config.yaml
n_layer: 14
n_head: 4
positions: "learned"
bias: "all"
tie_embeddings: true
parallel_block: false
init: "normal"
init_std_qkv: 0.0575
lr: 0.00457
beta2: 0.95
weight_decay: 0.054
final_lr_fraction: 0.02
dataset: "wikipedia_en"
Each number is 500 + 25 x the weight over its row's rms, rounded and kept within 0 to 999. Layers, rows and columns count from 0. Numbers have three digits each. The size before them is the row's rms in percent of the matrix's.

# o: layer 9 attention output (transposed), 128x128, rms 0.137, rows 118-127, columns 0-127
# v: layer 9 attention value, 128x128, rms 0.16, rows 119-127, columns 0-127
# up: layer 9 MLP up, 448x128, rms 0.17, rows 0-14, columns 0-127
# down: layer 9 MLP down (transposed), 448x128, rms 0.177, rows 0-14, columns 0-127
o118 082:502502502507559522512536490499530470544487490502495502482458519507483514519545520475502496508455458497499466454491507517531476501517517482506502474482530509471503480489487522526507499538457535480514509471561532477478538530526520515530483484477496472532503471440523484462509499488504429493530470525527497497513487506478491478440469536468509502500484492446504514481544513492519490501511
v119 082:463524478465479477524496517487492493521498505490537461550484467515523483473496495521556480508494528519529505552444526506534527517509496442480479501543511522483480506506531477534474530521465459479541527544480500490523487491497534517533503496514490541504496492482470507497532510461492496559473496523552485509476499502535468493487458518506478475536475489533485502521469482492476498473492
o119 089:480528539490478471512484488511478495540477484520526509481517466530516486503486511491499518472485447535507486526484465497516478504475515474492505550497522510525483460530472466484521505487494500476511494487452474507536481573479508507509492531499509498482502513514509525495504488458536525518472509473510465482491566501456502513533421514490480473464492499470487535508431514534521479501475
v120 087:468493491438530534488496484517466503524529443517463514473498542455504515522507501470474516513511525523474508483500524502483517495511510508531472503475499486498486524501519515520527475509440525491518476511479516470502472500475455474524528502521468501489547514528498503509448500480512495477527502508560509544427468495516532509476450486499481543506498476510481496478481449523500494497538
o120 086:482491509532445494497486464506423461486491550495484518489491454466517489535514509471527476538514497474494549494493548485499476474481471468501479484500509505518534516532497482530547482510460501514487512499489507449474515531516463521472508440460518492467490518496499508497505492482499507483502506539492519522491515526456491460488527546472534478518472523509522453475499536505513483481511
v121 092:543515475501494516509490492487493458485531516492434509522471529544528469485469508535469529479476529565572476509514491481494567507496491475466488497459473513482509521508487508531533513506496492505484496519461525497515495506456482493506494499521530527483463502517460485513538501530514498520467514508514454519509497522505515514458506504483486500510523480489547510468471441492472541517516
o121 091:522528489512465518487437517518492467494512526510486509551504491505466491537489504502514489520491507487472487452499524513514509455492443501518535497493490490510519522527486507522541511539517480553549558524457551527478474495504473471481507497518501467550499530447545497503479533489539525497473528479502500521465487499519514505543498513533493493487465494534504491486485503524509485536538
v122 093:526472475502480475484533513532492464504470532475562486500509559546507513508452488510505500488480505513482520477512432475492521517467480501474528471524490470503518493499516493533502493494438494532474546550476518506513467513503484465547478522495507515464501518519481541497514494495455529511455485505462473508548494530550481471491519532495508484484476528500515504497470499477517498476516
o122 092:486518491484473466500466510475485487492456445445518497492511515467461560482493540483514508483465493538457493509465479476499489518488506464470520471481549525497458536511484543471526485511509459531502476524482500491551477481488535471490480535516466488519510467485490503468522496476525509492508492473446497499486493492485484484499460446519525475481488469533496459475504498492484508467486
v123 081:512512551544534469522502470508562509490506495517478489492507542472476498513503519458502513479516486518507468507535511522493486511511555484516531492464521490503502462509473476489491481538483505483503500484444504515488484537455538474511520479496433455510519515498535502501489450514522514510456515525493535481521475508451542502474473479480506520495484519487573509531509473499488469500480
o123 084:526514530519511509477500508552472498469484449547450534495501492500504499517507481505441472465541488474472544536492539487497521472528486469489518495475483520458477515485488513445513532479516469533511482480521524464485522491522498473484497478539525514479501535516470480496501498522499499540537492551530498517492498481501480485548499474531480503445524527524498462512509457509519492470520
v124 083:535471488455512506495466487513503493496487498508514510520506527538501472485488505493548454473541558469518519511488481477488538511554491472518512441510477534519495479504503525519486477520437502500512516502484521537503466522490460504489519447483484514536528505522473477480538500492478515486479530507501464472516494486540508461436530495481528539506480477466496489515475499532478495499448
o124 090:531480499507506526505461480483529518460465502515471531501538480479529515511462545497510519502474499561505498483477497483507495523479512454509499480512519510486476523536509501494549488472542530475515491489469510468443538497490514477496520452527518481465499477493481468503470494440498531520483510515515489491442481511485524506505479415506494502486535526504514507501450527535483516530514
v125 091:459555460518485550511525475540516535484526498507523528526479511492505506502498477440482503538541500510505506483495477503525470499507508490498525500485565506532505505473474513525492497504534484499484486535525459478503504486483566470456515508486503500478498447497425517472502456515495480494542522529515473526482504478475492528507488482547516489496505514520535458487498544489525499482499
o125 084:500497506503503501489502506470509522506490468511483473466459475478490505488476447493483462487460526510496515491527488460474415483544473516528487519510519529470490499466516489464476498541516482519523520560502525480530525528510524504531500559451518481484515514499509526524510502500460521521459490497525479489508546524495495483496533499500508467561484475455464482479504529482534494494516
v126 113:526490509472487494511481542495494471449460552489540515484487516505501486523464516476499484426486503529494513527484456453487514492449532511461499491489488511510501478536501520473525495519470486487518480513483524523506496519490467469499529507542497537556491505538467486510487513474486530531471517486538518489527467508527524492446496537515518494508507455492522490479506472511479551534466
o126 103:499492489497501490490463492511490487494485501492484544510519501510460461498511490506511501470472549525553483502496531488481524518516494486517477467506556499518480514492525518510506522453515498513533527444428522563462522489507510484474502514530498497477504512471439480472485485487523539487518488521463498529505453514529542455470435547491498511469474504512484498494498519488463506518508
v127 102:454479521497522529483482473555520561526500512494480509490508489493525513518524497483523490532492460432472510488506545535547466483545486486533484522524515484485525490464509486452466511509532523497495509499505514494507503492523509498541471486490493493508520485448506523516525457473529452463528501529500516485466490464478504549483484478525469520544516497492487464519487521476509494542472
o127 102:469493499468498524501526513515545524542491494517515482488520453489490502483493477460503451498548495501519548504519441468544499520506526447497479535546459509473555480472509527516458493515482494450465476504531526486517497528463501505507508463482481516479492476506488463519457496470488517499474495515543484495516511513456496489509510491496509490484479561472462502528485537483506501479483
up0 105:518534509508486493477437521505505534496512468513493525527485484505504467526485490498498526461488528476458508494483439481494524502521499505482495518505532497516509562487506519495473469505454550478526494505458527533484480511487483524496461481458543529475453508443457522477473485527502499515482508499515551495529535505476489541487517525513513506516542463531492481492517490529478508553517
down0 105:518500500524493473512510513474451513499515498471483477512536482529502521468501518515521524524538479486519500483504526510484509515496521533511494513531501539455517496542522513458539485509533475489481513527503512460538522473507496506513543476461454512459473460520499429476491506501516497460481480512522488490555523527484549503507487489474484528440476490462560512512548497474514489503494
up1 097:465466517506503518502485536483497471475499498502476486453517531503498525533535512463482503530529477492503504524563508486568502510497525483528499490514480535495546522476494517499468497500490537499489492466454483509499509492512527537475446515519494497476478513490462482523527487458475509500486467475540502522500523427528522521485507467481487507500479503533537460487506475498476559461461
down1 092:481518523438491447502519508499493534532503452499476512491484477517523501536481489488523543498465488501486534545533517540488502451516522497528490464478488486549492529496497518483493525474488497498522492521538472478523490511491482497524467497475550457525533457500472505460560499508517516510436500480540483494479496524506514533474520506484487520536535495533527511499450510476516491516493
up2 102:515500512515533511538481513510501508456509471510545439488476491442505477533508521480500471533492500505485513523502470476522448466519479457524485509497526483493522485514512489487527520501512495521488514499507517502485462552524561485538534483473480500526460506552524519535448538499459489524483539494495480502498520511505474487548485489518511466517521444512481515480486508493539456503509
down2 115:494493486476523522469514522522509489505535494520494510494551532496513476500543477485504511514485470531510498516467459476545512510532538563484530530472504481504467506505521511487517536523521521461529548491522471467531531489523488509505518480475473529554486468503506489497466555507492500451561491522492528489510495473513478530481505508500541516477502490555524453513477492495451487516504
up3 104:451515449557543463470488528515497517524447480484527475503490499455528513480514483516489492479502483489516546540495488513514495527513541525514511497510501462487479472517538525461497488521498532538459470487519507450522527478535484510491445480499536539500476504497485450497459495501533461498525462530481519519517518455506512523501499517499461529511502503520524504472474465508504502518491
down3 107:489498520497517514478497501475514472511494504493497493470500528511508477498471500464469464537494516506521513484519481532523445470555527521479475524491566544497467456525516494540509480520486484482467519522505499519503464506492476492517481507514539520532514468494477500490507517533459517468524495480554524474549466474445488491448514479484493496521502488493493592492500526507486507522508
up4 106:453516522475451536538492505532499483511517486521518502463499547483514512461493469477529507439488498519477522517470501479524499467479454491461528509511508529520513512487491524503494472499483495506554516500504498482520486518506522555507451498491520547484527484505487519499566492520559501497452464521522482533521494461496513521515503476462490460497512529516493511493519536485484542485460
down4 109:485501469469531527474526498548504530469520537483478492471490481505504468492504473557476466526529538520505514513556503501494496469479570498458503543491435511492516482493526521511469460487475484520540528510506492470525525570516524542518522495508534537503480515496508487515529522522459462487504510501518493526506497485541479479487491511496506500508532490497493504512530452516522528489498
up5 108:467498483549497500509503535524460525479500545495488482512514487482510491488480525512492482509497482500454510460463477472482470530546538512485545479508544491525512503559505527500538459486487490510529510490488476516501479531485485501494506522448525443524487463450544486493453496511440500461482474499494490525505508518502527521516477502532518516519509470513478489517556507495548497473478
down5 109:464497522476487484463522491563498465535480525497510509472492523527478509502509491498516530437512528525533538518474521511560532504507504555476486536500487509522499565500563514535486481531511522533491510463496481469524523504488503494492505486492472495530463524533461506517489501510457468483473500486516515523486507496457493487491493504474521479510492533497484475445494541498457501491537
up6 097:485499462483510482509509536582510508532504491540518506505475462501503477471464437480497509502521499505497484485483502443484498512480511518483482513509474481487498536474503491466459522511493520453494481534481459497495521529515466546476521513497533503454465525527490512555496512488512532454540475494455524523478503523465505523524516485499480511545484477537533506534488499530496496529524
down6 093:523454464522492486480537489491524489501520474506438525545501480508489476453509486464489509528519497509528466527513517486529537511530464522532507461519474492461524508506484452481525463508477514549505529508540492480488508474492521544475510469494517484490512491515510490492510472499492521464518480470545538489505547499459467444469478513510531497554458519511493512478503489463481479513493
up7 087:535491501536463496511527474494509501476465480476501472525519518496491480539561514530525523523559519504531520507531556548497432546464483494504512515472487537534507469465493581498468521524454477479521483529492500486499526483497470503491456458523506508488460501498498468491516500486491523518458479496487519505517493482501475470503518501502521458511493512504483490475487523496527499485501
down7 085:480529476529510475441518512481539524464516493480507490504485501474512512503469497513460455560493474471486519516478468516503455493518495493492467553571470487472524515450492480452515488490489510458460448489556514486510505519495482507509518508504483473523556497516478531526487468519506504501483494532507490505525506478477461485497524527506505517482508476547486525506456535507499506497523
up8 100:503486495512482501477475471523506524501505483492499476517498491498525514505504526554462515545497552470469491489472470485507533493481509572509505523490472457486481491497490510511505518489452527511516483483469480536484530502508508495490527513475489492460495497489509521541482497485468518465506510476522467497479507517488554523528547558459487504536561499541523507437479504444531522498485
down8 096:496522518529504495521515504469491494555483481469469505540475480449490492510503510462503523530471492489511493464525529512513484462504479491501495497515491507465511524503556477472548483491483490497527497512470496477526472515498449520477482496518556543481526480510504510475489531478485522536498478514531503499445484519475517499447473493503470456460470458521504477531506565508520458479459
up9 088:492476544525503521528518517470461483513491465485515490483524479501535466490509484472505516483539518480527546476557476497475505537483442496523467495479493511524459496523529472454520497488513472551526489489457504485479515520461532509502525480515508502471504516515508473508545522501512526480490490488517523494501517518482537492475501498480469529480539546502492501506486518545527427447474
down9 089:527457551503500527552482501506528527467493488495512503545549549494522508467523498454494519501519503516519498522481508490506496475483462511514510496525519512493478511472524537497512500538485528517469479526493507497476501488479501510520481583500475495506505442476528503531465505499471478497492448506503517519488569521485455478488514543488513486505485488473460489536497487486468555510536
up10 088:518502480522495480500531512486503545473506477505487481566484476519454496507477463471511531480508479521502518497496523521543467502482489519489541470482485500505537451520519534499499510500540489514479509517510541505502459463467470466461458537556474496523500478493509464463510445519515486536519525517499528504518512462480498506493510523446523524478523497516507527486532472476524555488482
down10 091:487469511474475504504467444504457483536498487496498530463522473522509478470514531501462488507498512511504481469489530493498534517525488500518473557475514506481457540469506468500480501531483484511521479475480488464505484533496528531541503524477532503530537495505495531504473488499510479479484499466500475523452483496531537527468515525558489451492474537541478435485490528505499455502492
up11 101:511472525508477493494446521464505514486520517519492518490500475465510555503514506570474535529483496481534485509526459523495495509519500477505486538481477483487512528478533508492503545507497565489504520507473469504537500541481532511471519465468490472492517499487483495477461514502503508524546467494500487565480530519534509528468516555452489516496526514509505438474508477517493518492484
down11 099:494479522504501465513492445482472523489466499490516472538511518499502525520506498526469560514516510478499506499514504464492498516532482450480486503534503471480503483460504457445527536458490517479504538530435485494449508529493506498491473537520524532508511484516480521489478521503517534532452487483461448483501511503468465551491473488508513515478509483469525517490458452517495495481478
up12 097:458504481508504506458487543526472506532542525510486463486472478501530523560473492481497514510532476514491517529531520494477463493487477510525456522497560498463538461524522506472551508468515468482480514495469496517503514479486548484482464484466490526486498502499488493517505528515528496515521478471503503555548513510499502429533535486460475482498493503506459500523476531520514510507512
down12 096:501472494510488510508461525507512486492521468513532464496474506522521471508520506496479521486525510471507449491550471500491479545485498420488493482548510519501477541475493549516509474549502552486488493488516516501497445501480498533532528461473485470530491507487487507534528502494517489478518483500522508489460444495464523514498470537509488507557491475472470519514465518504454466495495
up13 109:469454526497554478468525539503486514515540510524493482507482452498519483570523490505451486509514482514491510481488510493536545465494503493504501502519495471512480492484525476498455473515475533572513466505462519509527472494487539510509521556482536506455469519518494471508475519502475491521520496495525514521487497480488473503497520495454486521477534540493479506488527560536504492486478
down13 114:486527494524470524522496515520495537502509514519459448487545477463492508507501497519481544508534489489508517479528500531431495536506551526521485506522501478529481505547543512456504500472536512523477505510509494525517501476499491487514480495462482487493542457490494483509523526537456476510494487494499494478546536472512455480440524521486536484510519529496506560500528511502493473455478
up14 088:516448471490563485506469532503501484484493542525468474447475500496538512517491524517521522523535532529509489454498493459509462499516509505479510493463497508528484477517459496502488510524515532489511510503509507459506485489502523526492516509500510484487465532558512477506499439506523463531500492513494520520525458496503455474482475512454506513492538500524491461543525498533468536446469
down14 093:494501440482464477489529499498486534515521492484520499525482486517481478499477542498431498529447478492516521524491515511531527517561471509514507557517509496486500526529534505485517514499500431500509491483446533550511512503511501512479537470524531521461511538498524516497505490496483564495506504488481481483500494523524525520477549471519507489506507500514533530486476496442528474493483